Weights of a small GPT-style language model, trained from scratch on English Wikipedia.
Size: 11 layers, 3 heads of 64.
Architecture: RMSNorm before each block, rotary positions, no biases in attention or MLP, embeddings untied during training, normalized queries and keys, gated attention, value embeddings, hashed n-gram embeddings, an embedding shortcut, learned residual scales, skips across layers, capped logits.
Training: a variant of Muon for these matrices, 226M tokens, 9969 steps.
Each number is 128 + 32 x the weight over its row's rms, rounded and kept within 0 to 255. Layers, rows and columns count from 0. Numbers have three digits each. The size before them is the row's rms in percent of the matrix's.

# layer 3 MLP up, 768x192, rms 0.571, rows 290-434, columns 96-191
100:109081133133146102176167083130167114121145124112129124087100137127143147160068089146153146130171112077164148182140154145093131113131161133071131175141172175124061180104087160086112053150127108174144148109101185143151097142139122139113104080137101110150087068134148156143153141134156138090
095:129159132127123077138165088160132137120146102150074107084140122131159144067114099132174119180064130127154120149094161133140109107107140190184122111077163111157129115112091162116163176141107185124123103150118093080141118154119157113080130082082051198099095150119150167120114125100152172081
104:159145092088101145134139109099121172161121106132106157105156122087163090122148149123188164182149124142138121131119161142163093141167158162093122098157135148115104142119120171136196146158146163132103153084156121101159106184133156145098137138129164149180135197057113135099101151109154119091
111:196140149146080117121137185152096123160080101096158118156069133158142088168137081106096138055059078113234144151096091137100134095118129105143084117145082145088139132123133134134134161184133070073110119142112171155147139099163066132106107118148160136102165082110191131143124156115133089158
098:066084154141067135154087149144143138080167117149073154133124159125112052150068079145122127132132099132103136157130100103151116165167170213085144148158071158068094176156152140113089147077136147157137149119118169094126108130125132143137121104150139138148089164135074161155128090127144100084
100:088098151125110114147123135090147127111124093110075159155140085103131094129132182074136131169143141184127082133120058149161113138148171102101128131168076153134113128114149122118142118128085080106110138169110198125108156093221052174124140133130130054237168170123075141112151134112115132149
100:127123140088171148129153151191139138165181121113121176239093148123165111119142105122124133090110136178125152181092141169129170181115155114083088103188130145094132099161113112146148144153164164134199067120154184078093131101134100153123144145066152185151097106145125106126063105094173120122
101:128129126143119055162111124117070115141120122131171107149123140120129079126140111091133150136102168121096132149114132088099111108135213135255129174195135103104120174134117158092087021133108129141108099107149126116125099086171131102076120133079121091168120140111149094128145163134111182120
103:121113135162154207127131204087128129177135156217122158150127177106064155121121070118164143180100200148123147137144105125100129134114181114141103135111139154165181128135148127104100117163122161105127098130130161099154169130169092161099114146160127142125073140120112127187091147111110157117
103:106158078109099140134110208108131116145136127171171160107068087138100143170117126090092143135132117123165125094143159147124127126071088081173129105121147136091193089129077145164111091148096108171138168149131099114159133152125082049118232135094115152179185093040147156175102198158144098077
101:188083101158089093127150119117189160119085105113162094127134134126206083143108111134145127162159142128127115142159094060135090130125131107158121104142104100140113130111138129187161098106171129106110149146107120109099107146148100085104126186095024145114155097163103096162135133210127055076
104:127119135135154144137085168117150131116084132170110091079131150133106125126121138177159105151116130095201111138164144082103086134149142120103109077126178125113173135172115180099212146115133147109078202139135146162099102125216105103109179128105111180126136138088125192090118133138157134132
100:116084130170137154072108137115091129117118166102146100123123172124186141203111127142068170105175091098061186126205155158148140146059094155081114109096116149106153170126110163136104155168148130150122140173101103141130148197171112155096136143108087110157065190145094063111132119103100150032
099:089087176144099143113153097148120152063118181080104078155161188124142089067110122113149129149180125090177090157124129098115136123089164182098154122077104119136129099155084110149113106093125133208028124113102129165157168079108106157173135098065106129100152108146181147105088095148155102127
095:131151105202117109181107185152126104084169096132154123116119086104126085129150133131133073143108072108093160185081098133142093127125140072139143166107044092152210106174128129092166181153161101139054155150178069187165124103095108161177118133176174142068107097129095127087148127124102113158
091:069156120193083091095134053132102150106134135097148162156153127150141155171158113137135140106202117124171149119138160146110113074136117113088151130187091103160116162096142140105121105150098167153156151123144088103179087191132118071165118162124094169139099141156102111215116160100149104154
114:156105136156102130089084161156135168137109135118140052087070139121065126125167116115154148109109162093102118133116132049105186138110133115153171104151123167213098141166170190182141157138205144147104102168149103101119093156043069129154081081162120111100153150092098136159171147138115141220
095:128108125151153199117107115177109158110119111063134116145092083216118124102105133117150125085093109158079131124125099148106132124115116109105128142132172161034114159090120148116138101118141106145182155073080214108115143193068127136109106118165130079140102183175125107107106110118150083115
097:135146097168116148104140111152137091128169146137090100135117082163139158122165118082163098170167129142087191176129125179099122126115100097138107133173122161122153062113155122178127068164089133130115149164175111136150138124097109124138138109180131093161152129152122111077129108193092224125
099:097127149101126158155135184119124150141092066118128151161077118115135135108111163120063172111185153134140175120106108158140106154117129118080065102081134111107083139070097147120128109053137129101156071178095144125135135149114149143099116102151166069138130106161139117146138114100114095115
100:163065135147134139176126071108208117169095123125150133140174115143101132166124125141088139097114130112139114136138116102155083114166118153155155114150130142135182106137133074132132138182150116132137042138094119155117103106108099141112170048112148212066125102081145093123136125160174108190
101:186129150099126167121137080182135133123163109159083148167122126165146168108170084061115130168146129108148140163128113168124083120131101140199111118135171134159170127120102125133144129144126190114112111108128120127077132128091107138144080141152086137103135169133104182135179143131105054186
090:094151165108092127124121180142140103118098126106147139180103163083085089195091049121164132105091120139094106205129109103096086128109158131115134184160088163135082189139118144123085158111110198167175135147132097105110207110143169124144164128123104111124152195138187124076114103109123086129
098:163182123137080075109159191140098099148165163122092104156114169141155113174128164088106120092100126136145091137160127175180103160074182137134153126128115082081101060140175182091070128123093155137097114129158164090167060147092137161137130142098097054146108088144104163113101082135106116150
090:110126156129113097127139142077162116133153136197099128047087123131169149120100125112120138100068089037114124166079064161175146064180136115103101088164113167154134113081127108163139091151130142109124130103151142110116123143080144154158193078159139073134119085053191128155116111168146130122
087:116130100178071194112111107093166140114158188122126146162165078118100135115112065080156151186129093146114157114118159140110140141159110187128135100154094126114138131097063080108103152143093116185157164148089159108177165180119114132130100112148140147112198184095097138087193115157130064127
092:068122183211079117103121087163164094127111103102197139077190107142122091149101125111115140124132093148172114125144151170137081175120106162107146144182091145088156112116131132169105129130155140224111122129147119093149130116133079123088136134167098054128170136168194145137142128183079141107
099:153161170140081126129082176098151152123169181110092143119109168195090155087176171097145131070096116175153120107106087105097144167074094150135138144187142115091153133145133184170158061130101121136151081098186120097149114130132116126123116129167149127155136142104157138092092140137135184145
107:135102145105169132124128118105111253091112088141175107171090128084154173187139108144117107151162170111151133154095127162151085121102113111126077130153106101091111138085126150045107134140150142236150121125137137130213095105161089102115106091139171154102108105146142163132108149129183118137
101:171126130097141122088152112127148215124168173163165152090076098126091138156145133085220119113110100122071131151172121171111121127171094203128099147123129131115126170126139112135204113106185116193182120166101139146166123154130137165081101163134120150140133111101080140119159161098109110147
098:111165190115078112140091143132160144095163183179110068088083111116136209098116104110109188166101122102156141159073139124109190169092108106146105104105158082150097148091151201143138192141117174166065114120104132147162140069115102201131163120135119137133085124121105093195149111087120129154
092:126160109141204127140173092161137215144106086141140112139178096156107177134128164099201134117165148135182121117132097200150093112153095135120136098155097139088081126133159138135145161126182080119193108109201158069131137099145133143111126132174096118163127163171132131150155076185104099172
105:105140096106137161135130064113137074128120172135118121135147103147149104143150113135097113156138172129124100114104102071151130205094120135053093124112181152118148105120160129123135105130138139138129115106086086181158130085135046072156163087128209118107116095151067139154190092148142150161
092:126148168115102150148112146102147051154110103117106079137158124131116106180117106145062135089130106127120127069134157119172166087131070082133154046125130139058099106080155158096095132127105116119166141080115095121132085154125135123139074120131142119129116144096096128071123144112068069077
106:151082128164160143111092142123156073108118121145137167158131190096174147092100176106113115095110088088153150134165144117147080104112155129149169162114111088099105100218063077075151105158140136124130121065097154103173070119097156161085191142080102151164128101096132043118068085098143105094
098:127111122092132174148135145127138175143085130115146102179108077132111140075115120085139164152166142109152139095124150148150079127102104167158130149119118189163103090190106114154123158082075093067063191138101125136156134121145095081143187144177102199091176141141178100158141090209143114144
114:133157161074152120118160113146149096109129107188110168098140138143074106073175133145120197096230176136124111122124090113175136200152136159169084193154151066075127148186138143154142155096160130109102195159163149129128103103082178156149125104105121131145117127133142124110152101175114157176
091:092126125083102116175151122118140141116128141104107172191061158140073133192081193186150107117116139123154150079138082100117139055091125090104117135035059168124120079113067106193163172129108136122123106180076162149124125094129149078148152171127153098109128141118142131145128145118132156085
100:131110084054141140091174180163151169055125159162119110147130144119142173130102161118148195103089081076106101121190057169097125184111144124155096127116132140070141126060095150141127126120164103146152168161092149144145129059121142130115176085089053151132057104116100131104132138110156148135
101:166182126149094116069190137129052132139134077137130118096091181165110157065121144093154150171131086129092105076164124111113093177141127138121133057107131116162124130220123087113137121165174077182119126191088179100132116136168153099190170110125107089117138152138109128070110121110114151100
091:144070135080050139166098107158157116160151094118160073168166180156134150150090150170108116108145193098181078117120098141164107179177141146139135164198174146155123148077191132138092143120144104091137149142128111163139065176092104121137131151114143106085120146108177162174098156140146159111
104:080125105178114088127131127168125127137144094119179097094191151097150095123077142111140163140130132149164113176085098166077038074083120054119153156132112101092127144125143137119153125113078154170146091097188228119101158117144129143163141109097086188107155108129114179104093108103168151127
095:078105107093133098108101129138123196111104118074142112129064155138114128108126118079202081114129164165166081119112112142087098117148104121098127128194155157135118181117158185140119080156163094175162112127103172176049096122115056140123202181183133134148147132184169093159108155190122157156
107:226103129104137160119085134136151130117083130089138111130102147110137120133138101118180079172105102141075163132160087133117124146151129120102137072111123149186119134174135180120109176142180124129091106189089129162136081149094163162048162145112117183135153147154127110091165156095159118131
112:141168083163164103121158195143149104173121132107138124152129098112145158096147073151133148098061062117146117112180181131134127104121142091176077120138128117097137127205109133108112123103147168116126148152092147122161085187081125156092160099134147069121128125126098196133171134150202096160
107:160098116090109154104116178094129081118122119187177123125090115120142087134112212161116097075133142112177057101147093113124073110102115151172123108103111166093135156119115145133145073128133105085106150108105125126153105104168139113144114122129156105133114112102173114169114129074153146181
108:110112149078174189090145087167048135115130098062153135096146113120135129125094057136132133153119149111152127148140125161195086142119108053124104079119080121138184177164152102153099138113097178138105098114135080141102101110083212084147167154083135127133126058157104144087159094132136179186
097:104172110155105163119141126117137085157192093083139162133113111092127100096176142137135108116151068163104086108125100066088126102119166176147140197169145131151152083123154154121106131103101140134075112086110083110076121179136127093184125183118154145116127073139146127148124183111145107109
097:098128148111068144110148116116090164168108093154149108145093101181171182126100171138082115084137141116178099112118057101120178122148117119139154088079181113123120072076120160150165061118153155130157157121143060088078147097097114134198162115129137144164085147155088121060073112116150126142
095:115111178091138129143138133107145138099149110135158194179137148119121130170094148173126108124096117159164143156114129176140130075146089075122176153151145125188121148152133150120142083105167189144091179133119147171136130125154082109089146044143136135095084064167171107139123131157123121170
095:062113104188148163160124094129137138082142173141146132156110094151121145136067120171119142125133200118157214119130100150153128104144088153092104104098140141138179104153139075150123173170102076124142126083125134106135105224150112117133083121088159115102113070135066104115116132146154140131
100:137123106147118150064119136154109144152088131116092141147090105121126160102117152107056174136147126113153109105093223141121125121092107161175166154087148118146129077076101178139153137083123152107109199120101124084163152114068084106111103125128150125112158098125140161143234109106134044178
091:028117149112089123194129129151183096157126150146102160124167157115174170135124185151208110134135109079138166093154098077131169132146122129110132130164077128126083140137105082163144111123091158073168150101116125096110107139138101126147140133139151153152124110144142095089187146107135187111
098:114096072173109117128114107125072168180103147103187129109140178087198157137089157104078145173118162098126153115109119163160141163095079120164092134152138127127094175102111130120116082198147080163135152074099119091129148091148090110142086152156224194134105146131087144171153156076145156131
102:082097167147115136105165095123156146153163118098127150139125147131108151153098093092141141137169153225111125113127166157029162137142154055166142192076131160095097130095105062166129168161097208107112199137132138094155133129137122215104142152150140147070104128133166109108154132150128168107
119:096112127100162138106123137069173117081111067111135126139161147154105128109121147108168128113143180104091137120076058084118115153158104135111108155116115131060157111112140133115130149142164104155069083159126155115107132151159177201108106131148114205123170112129124145033151127116093117136
088:098114086181177002113111092130137115121136105109160141116141090151134193133124154159172144078158188144076109142128066140110145075137130103121078154129135165076069111115129097073075107194135103130146166123063118129175173119152148181185122161128090169082149175135126140106163125117172117137
089:146090082126201141107079142113166081132144121124128105119166149098140114132100115156190168106125141208134141135133135157111075113123112102092200163179132096151121149107130148135100131120191158182129087139117141133139145153080102040112155128169132204087129111147115148131127134127049082111
101:123135085097182166175067149131135128102143158142161160142158084115174139108119103138126163155109116168131167179152166094146171093116092116177120141138147041109131202114096137101132153067166181134131109158119103124106138119149116201162129100100112116131132103110103153122127158168134089127
090:145142142145086113199167146116203112150186111124091079149171164102146083119119163142140173103135119150120042133138108144149173084102170108129152154176132176114171079132148125136101147172163111123102131113140114135185136101058147124129110161142140078118105167114125150068067170102146146172
096:119128126120170149122173133125087123181093071175116028125147116101134107137135167088155135113132120102181092148128117169122076155212175137123145101109137135104134124127145160085130131137138146120103131081165048096162106130138083121111108097155187131087117086181142117119089113076155161153
121:081167079135149121121135091139117119128067144124100095024114147163108077137157088132140094114156131132127089116103143125148142189116087165166152081195117083153145155100141083109138065126122137149122126169126166175142106101112090173085131094134117155135137130147156127150147046109139141152
096:168142176159092093147141107118117157167097143132148170162128091119128091150181078131085187126073084151196173161156125122154136078174106104098106113137095116114121151070047125172089108109179126162131131187198160149152144129141191118147096105147066113149086090140126120103132165105113152153
095:161167123115125113135138121108140087132118108179126140147226119083113140104111162075148171198105161155125121085075132162159142086123102118166164137132120123177122117114177111111136094132114128142154166088185138167064122096156102130170155100110119057128152179129162146124102129109086132144
121:153094088145121139112096108143137150138137096101147163155165134129083111171153179128069139189112152117160078140116128163137171149123100089137183126139140143088076116139176168118058154136059137136116171175108115114117132150100115125143188135070122133066182137162197085076132072143140110104
114:142096104131132120124119140186105097148066153119149161137122158100117120116175161130082051117114085085142150105104152041138107145157175133134141135106120142107124116087129110147112164088112085139173129210147119174148178104085118102145179103132124120113190179166126123113144104158127126150
099:163182160148129100108105143101112157143135186139140207089155143085130190146133127170194137151095083173179151125134128114055124123136098143133072119071098158071188162073147118153136104087164131155139178137096063107114162147147172097080106111131137077063142134094111137119109140119125159147
092:160143118155135082176155123066157102160120168132093158115097145172121158127124104093098139136188085115091084136128181096168102193159132082126170120127153106186125125113126102110130159104142152132196142132078106180078078097132155188114110115077135141111149077099076212110160062136156159185
112:122182123101153088063156128115180149172153169090178157120131134133077126109141102166145141107086086180120168092117145133141080152142103128138144089092121139099124195154155172088166104131067127188109099067114199103128044144129101168128176107048123136140068086109163180106150087099110128152
108:206154154101135143122201133159159151138085112082179125141122116119101107177121126146145085136154145147073142131105135138142137120137137106103177127142167130117097159129109108046169120138103083173146109098063103094113160131182129138152147091102075148096142170092120110161090120125108097165
095:147131147148148087165100116085147153083143127143083107148150116160148173141142104130118180150190145157120115094137143151188097123127143124125077127131114160125149130127154149104111119107140056135058121080120130138163059166102158175124130109106126069151149050134104127109155138118129178074
099:104145115205161159077128151084174098134175120079089045132137077161108120082121124182145140148128166101216119113132111134150142109180154148163120150202146133129183159194172196128118090162179102143153169151132087147108113142167110128143114145196100164171092138126143131113179108132109123088
092:148143108073118122240095154092117100066140072085158145144122109136170145086155135098131164133124107070105139119092115082091081109179109107180118117164171133110074109122143133105144129124075141090088144109132044063129175165107093101146150141104098169164150085107169126174143114175154160130
103:131172101156109158112119156163086083181075106090087143088165178079126118134142105163193162108115120107114103133120127143115101126099100180115126108130146176219147115125137122146119098119076134155167125153119098101104099200168152131133097103137138143154170032102156118124170058178130142135
091:115126178125157116206131076155143115148189174066114135122054162169136129132159091167134136105133139128130077076097107114151122111106200157080120187130151033097155104130058160098122140135083137116074100138143106175150116165129146126128163104098080150126149134131104142161112140184111151099
117:085064131099165083125173124110141137159138089104122153074132193146146141197171153157059183143086143152149149153158115117076065124140170145144124153161126170072123117142096126171086168079139080102121166136138152146117108109168099158100135113117116118184173114197155161061140100104143117122
091:144116200147149100158080148124147135158173133102114175142164121118097200190146136136131151149136136141142131108122113155165158131110146158156124122114086083197088069081181109134111193167116133123173130091098095141097088061055107162123128145141100175148098135077200115097098101149112094094
097:134075115117118153136043138123079131114145165095155078116117106129149128149113147073113085140107120127057134154111109168165159206134196081180121110183124128124098123151168128158000114141134097087121146123127126119135083221095111184108140163094102134129098143145107085098099121154140092124
104:149100078084106127140135087185106031145153123136127133139186064130176139130170153115119124158146133150106126181170127096126183109131078119235138107121114118106152156101105120100148080084157152185095135142128142168115123126127084162152119141125177150167145132149125128127091118206064118102
105:130074154104105080154150128144124155111138141159166133127131145206142110150112113081131158174116090184123159088079102088132119051143066137098119106171157227095119153111111153120115108135136090105127121131134122135098118120100164105149154181154140176191113149125157157067122150154133167066
091:126170133128147095149094123106162196101163144109103105164116132136198122152116140126198177105115153114081179089068096127095113089145095153157078116177131102044085110148159147097107187114151133143139129134151142169167131110149101149109109110185151087143095121133108116068124186143147163170
096:097118094102127134162132120107118176156063079189137127102029144145105114099123138106214097120157137123192169190108067128158097113177148144141167116160080153228146194104157089131131125198086083139111120121147150127124131137122134133132119091155120209111133108149160148090141172120139129116
098:104134156136105130077102114166203152179118165164085154108105141104106196114091153083092106154137117128113100145154112164162123129169147102144130079171159179200133046108116146128161100047168131119176141104065073123135114134151168125126125117156117096068144127177117198116189115165148161136
111:093144156094167101176169145143125196152133100105142115161148156149157131126129115108148128110105140127098115160148092105137148144188096125092126110146061145148155053124129103137227101168133180157109077124173101164158103149092119145110119118100086142098102063183178177130155117097107146127
094:070162072108108101093068118146130165091162120096102130092155144116139137143111103099097127071112171097126134142158156107150116126141133088144198092145103100087089107126139226120093174105169052135094137080139141085202142103098097090129106115137176099136128152091098134148127143170176142136
109:135107134119121156142127092111118149139111126174172176074138112162117165121142148149124074067208146140093123124123120153146132124176095193100122095117119070158112065102228146171130167128138127141176120121200105081189100157165099125118128157076149176062122168137098109126082154155123169164
119:151103127137124129109203175139124103112159167106104155075174161172136138110121154139132106123098122121112137101099133095114117079164068109086176111164094084064125104166171157140111149138139076156122121054186139101133123079088132171118146111078081128125146075123050120167090133190123068065
102:116117108157103126169166145163107166152129148081103144179153172139116141092105062146191121114135124073183156098060106075137189163187225132141124121114168124158094159151115088098107161102143119129100094103134122131124060160116155110147149149170097102130069116104170123152114120117133138127
115:098140142148130156159113113112141131141185116101217113098143140126155146202061108122093144124126164158137091130160157109124082142101146164135152119138132097114126163121110151108179124154121144116123157107208077150047141154105094161090154204171125140075105152132147070168103138128072130077
096:107121121132112124107070096146106166143126145135187121184116120139067106159115125137182067166154156143056091183148097136108151130118056126123163131107112109140125172129104118144233184130137166148149125146097133092108138168129095186142141167123094129101144090072182110128188075156100166174
095:154079110140130126130143094115119119116184124087136087111101144161149062156141134127122090162116166055088112088095066078151138153115151227098173121065167189106047137113085167104151108146073157058128078130134172152071124134116096117115112133172110146166127106147132102162175114134126123155
082:163148138082131147145114104087112206107124148096154101118172165163131108159118233046081109112053140133082075092147162125121091200135101070126121102058119117080119174106137143144141149100070099149197135171098092132134153106100160156084141166235124094098105117130194116118141147170113182165
090:075149117183140171103038085078157147165168151133109105111141131141098145137141126081116101107091076087114114130066161154151166131196065170102144112122104105148114131115118115176130132154082169107065125129174128174150217098141120201122125192173107098112218148115097123114114129161100133096
086:105175135086133115121148154090118117150154107141183142172111135197166137150175150149090113039122103117113096139100139142176120103143146151134122081144139086139123102133124133143142130092134142138133180162110068122075091145098081140093165130174096169167112105151111086116136114139069136100
103:141120129092132121098123137107151131124110113184154132129104187120138159141148144083156149099185163150185119129078082076103198160118158127143151132156127186131186169158102181162137112094114153130123171093176123157176121137080209156170118162144113076127175164137055136142133157172131131080
096:163100126079120078151094080179114102193153152095140130123116152133147093143185143133068107090118151122153116071131097126146131164113148129120167078101191148113151152139136156045107104113090083117104127144157089166123138103122128160115140124181112108061088134145066105137146095072104097219
104:148136110116179135121255111113120166171097175078215117101047139191045150139098180126133142109111067176143109124109161128153111169162111203131128095152130154130108094164121096213070164119147164160157140151135081103133103073139183160111133101107144088122088092114109131170131120112111104148
100:156185117168140082166135138126171123125123116081138096153121085102124130150110141166119213129133140092133101100055148153062106082142082126136089107113062172060154133121134128123155124143161149092107135154134130146134159111159189158125132095165133098147091051110104161175115124120150018163
096:088147136142154108094111170130173152112173123163123121146125122117136089083087064103142146144139139165078204128165130120149093165108122081140184158147081106142122117139252103123122146161106180132125098120165085121077125171187090152163151104101149139151139096107108117081097093144132149100
094:105107173140151160121143125135062107105043095122077160170098156120161134182154100156130109125092107090105129138124175079157096153097173183111124169151104125131134143110060137136127076125156167144144107140158115109141133132141169198111131166138088113103129118121103108115172124173165154121
099:087186095107135135091182160167114115104156146175125120116117112133079122078109077159161182153127123137127157119146107126127149102226129111115163148120157041183138145103169112106140168150137121115147186116179085083114088197149148159134088109132181138144177149129159059182159128103110142128
103:133126173191091145130149115141164114089136151096135167088047137152193152130075138118167073116123143173148180158128062092117086151081084117142134144143109091097099152128157053123137104120121067149110127144116107096181066094112118130102154107156123139122098103135101113110181120148116122129
099:132112174078149124152149146113104088095151174147068111136144152156095105122123103075120134107119125153085115163109098081155128164060096109145118204166138106094126106166183142141115132153138142133085140143119142061061139128137120200127155079110143141144129076114114087128087105170143147105
098:147164116115137137145173145097165170180128132189088114137098123150121150085147136094100097065084104118160148095162103214106153163146125197163086131139163098129140085125137157119195142140121104183095087124140129144126081168115147092141086195096078103138145136145201126125107098138128189138
098:153066063145128195135108085150150173113128132105162145131169097179133170128115137152113082097110131106123138110143143049150167140133074172116145126065173139153067126143116118102111048118122130126120082166068150124151129159094080159167113133126128176130158074101133146073152167170116132137
112:131151105154134140128133125149120132111185162152114082111131117096134146120111080119138116144159165138133108138164145129135103128155087139108157145148144144131128147130142144043113136110164133152115162138155114120142150129098166088181124129150112133130151137109131141151148102112122131175
095:152124146126097133137126110145127105120142097158129096125138132106087130150113114124041155084145091147128106114156136191144164088111166132142153121127111065132121156136056152118119169101101141126159153110100138126108130100123126035091174095150163176138165168111146141127212036084096094086
101:166152161162127146195157148128190095166164118136102194146150199159095128188144109167150128110160185109115084194140151085125133112143158124197180150097171109077173103133115146089192176128146143122124135097128099153162074124117105183075104088100102119184150092104110121150089171155124185178
092:157099140122125158140104156160162133151137097103088105147172132165127150168136152113057142178140107119132165126112177142193124099155135122112128129156134133171147148092098122105124131165102183173158132111151097184111121150130146140089101183092090162248172127086117117116059136180100149117
116:087128166086124134103097114101115113098172071140112131090053132138076072110075136092129098101135138128083162088185164118051107102093086114080086103126083181123112129128095165166193124135138123199142163132150152093122149131116102112065188136145141134078103202171130113112180078121103114131
100:170085138185143100032155000118192142102117135175166087164125101118100158109090126156087153104180121172086065131132140138169164141136115096109129140154142136101062158182071159127084099135115111151049111112115187161148151128126145125093138128108131136155130153121156074143159182144063095157
101:103064116032162104088114117128125188108108150126106116143174085151090093067121088133139129096097061130141089093109110100109147139072102138055161070156127122134188150101180139157149146094129155098172167061094142126129143139124079168144166188135139121116088104129166151046127144094131152141
101:133143129148102112119149151089171129149130138064178144169207137109119135126107112160153079154146135189230173104081092142138099092163158101120167116048140099109173122070120111141124111165083087110122090093152139163135172123175115145150127184128078136138111152143079189103121124113113162143
103:116102174102132149128122162125127183169125115139146095159192131084136097129085141144083113073132153153084134129118129128078104193150120164191147171127191069083143181121132079088105030097119099132099102089124125155064120087184064079118116152125078103139059188104101119162127123122139147072
101:108139154142137115110163166131144101151140135150162101099068151113088195068117126142109159139133105195136142188098128131108079182141174136133103172119179069120118163121140156132088160088143164140101085083167120103144109112177172117066119114133183130103099093123182109140120159184148117090
115:121213183102133070105055101119141105186083157075074090148104101133137124136091146139151117101132098133107120101135140101168130126098123134134130108120176151176130139116150154154106195126122126137172108128111164167089133112120148154168139178079028120165122097107099119117112104170124175166
095:107124149069115112145094078173126131093152148056131136154047128059119117122119151066093083183092075123164155094122150091116096093152118071083173113166083085073130126135180116130130081110093116105130085173144162102169124118163093082116130093158112122083135072145076152103206142168125075159
089:189136112142127166088114111103129075127129158117150172146107129138175129173161088128155141101072134115158155158097156109131122105115106156112179135106100154133102111134109154113071086147122228134154087103174151141101146146091161140091158140117173118060130124134134180093107164130139135044
089:123103070136144105172116115083195158130098122069197125203172127107111126152143141172102125094105150094083086122064148111134128081114100131138131094138075195121136155126117125144142138113126128090109138071175132042104120172095109162095075164155097125170125118056137136088132137171124150118
107:152130108180096118139145131094155169147173190115154119114181142124180149217178112142147149125091125189114061126141080141080129151172124129095167165130117148144141131105094125070158150163170116191041146092146117162117142127111203125154149096129144095104137161096080109133139124123151165164
108:154090188166095112131056151119128087118163133087162134158147147157124131104058113110149153120199159124131161106101118101114120162142153113162140187143161100130065163164125124138109112109107188131162117079138082113142166131123179234143108122104150125096071134104127165129116066127149110090
104:152098072138026120123128125153181221129162135082161096134135142085089115116085153133147081091100160133187108117110100121098100144132161134123141115149135133139177118141154167129074136153132093175161101088117110109095105160135082136143112160148087073162144126139102096105083095138096127146
101:155108089155120133100145126100127136136091147122066168214188102140089074133118105099178113129178182096175142125182165090125179102115191120113178143148122116145110164143113115103107126122149172105163179149146066080085116089116130063162084095152125154130107104118115105149116135036160136162
092:140143185165160099175164143149108094156120151117109190147108148112074131095169112137112152091126154141121100131159125137107082140116175156090120195113097143108105201156082110145149159122152107091158026141155144098129180185112134157142091140089123184092145060101148111064076144116095115132
091:152167083133159203138118145105139080103167145144147110152108125154112111159130161112107153107094118128126135152103158114119171115091143128110151138093144163103160166136164143082157112079066103129109142105126167096109218182122097128096109138148108164101133126129156110117183093203124122105
098:134097125139094130136153101109120103148166105160081110140174127134078132126122093126134161163140134194149132089148128164119163118071121090175148134171138100099113125155117154119131129111129131079093124141081162150138158122166102163114137185198140128121156110056111184074147164138172134094
099:188169069101076114160181086139111149175125135088146088086115127171151173157099126121134068137102137128164130135072161161102140116140097123099071154121129114106130129189129124097140112076182103132122139104121114122166140139164139139105103109084143125109153098164142122152159114121215123124
090:097088128132125076148127114115125188154131169139110105116110194167115126128188074101143106126085150103117143112068113134060165140136174155163101131141130110127068132130181183115136141112100123150080119090175131091134113099141162100095149125152172155105134211102199121088186126134132142196
113:106106118147112138181113080150128116164109117114151170120087108089110133128049150126126039093117102099159112135134147079146122090165115139145116163091120116135112131087138183172090085095134113157128101170130097150143144121167118121095205110148114109141187115155136129092138157095180085137
097:087103123105079203152142142156233079184091153067131125140087145132165095158162161115131063145156199135151154143094115084099146176120135165152154153146124135207199159185150115110163156141139131103128127101104160109111145151118167128057096122130080101115171123118110191122143117157061124143
097:112098105086056109106136098059088110142116161182148149114128144157136135063097153103135155139075198142108134099133150094153092132083127160137143058085177052096092117132146115098126148110158154099103130185052111133065118188080139109141149113059132125126166153128120193146121145104195132108
097:174146116125108106102180114148111195085177136126189094118129128127079116088166166155114098152149105145153139147139131155109139108208093140095101186172116148141169136122122146148086090168088070093140125073139152091094144125092101123070141109145107115158175134098189163105122078218094128169
102:077133143140128141116159126143104140139134039107119128089166133190125146109168131162071147114144124187103080170187139129182123141139110121123129166124068136077135142144081135154149128140113132064096049111124125185114174104130065183121122131096197106101109142117134096148108149119137189101
101:093148175169113133163122139123137130142209154154063138113171129146109169143122112135100110068134169172157145091131110132156094179123085139189075138127108126149143061116169179067166105145140058172149126151099178098139149204144055145116147117129127111098095142179157121165184104112125107143
100:196192067118188141071140214087064138175106114098089113086082111120086161128152113145087153138109139130142168155146123091135103081122144157159091144142082123140100191094096110099151113145136125167120126156176103158161139102148080138123178120123102095107106160061130168056049190150147041151
098:141123145133102058126121076145148160099111120107133106112163129104125128181079072109104116122157164131086186124125130148155132092110118067142161075127134196090136113040120121094153157155133085106120143112115146182106121147115115149068110140125172133165141085193147150144157076139128102144
102:133120142114164109084156137041127170151072178094138109098169140151059078125099100126106098117093191123115112043156105149061105112129163137136085114113099118169184158144124093118191112114183131148135171082145129116096202112088163134106115153102187182129126120132098161114128130151162081129
108:118111097124054132107146097164130129147118158134091047218150115135103189102206160093151133089171098159095141129120075150088141156125128148063117181138151093119160164136142128120129161168138120099112162103053159163177139138091138115182120096140153119088165141129079166103142139144094116099
089:172106132173127103153138138145123123101110126141144091059119141131168103157111128159156149110179129158121126047172157139114121075148145056121123126130102156132178127122200157154143131111090133093134100121125151121095105159116080098144137096101200114098079158126124123135105083211081094114
106:137161144098163197085136084107101171108088101154128170148126123116140101183105120141102166079109156102148119104148180091169104154094139158127112150154104173165107110140150100106134163112097101166129098130119127136163105110143203075175132125067106132165134163141125120106179109108187138167
116:096196121143191139161177139110114152086150084092085120138106171087109138174144129157129208174105118112207170126082130119105161151151115191156098136150110120090143143162132178197207083137136106146185145138156181128116124163187104100114123191122119113123104143127075122075103091159141120118
090:129133096065132121174153141082095162015144158184132140126151098131144166141065105117092125122131076092094070099086192130096171101098145115152159138143204115109102151138129171131127076098149079171138149118154071125145208136150137093116111118131135171121165113201152183192176185081080112109
100:115138079121167152124087165109118163121161076096120102096124138139149122128075117114066138108113193136174132121102139131151138128122115074159161134083191107150140118106092114096155157133192165110137087167094137134121104181111103114160172100042162175148092138073104103117100162058140072111
107:145131106111142145106100115135129159112085116133143141081078137111158053130132126132187096153167183140176177063119063123093159128124120095193155091155175133088120090127145105107127115153076137085037213137101099149109171166114098126138135137100125119120091178126165110148125060124176113174
105:115089110199135170142095139113136077133142129137120104108111174167094143044087091032161123114160106133133103191120096131113102119128190096170169126164098145146103185085108100077142158122130086108164133112062135131165155131151129136134148121044131192106150106098113161081186164119055100115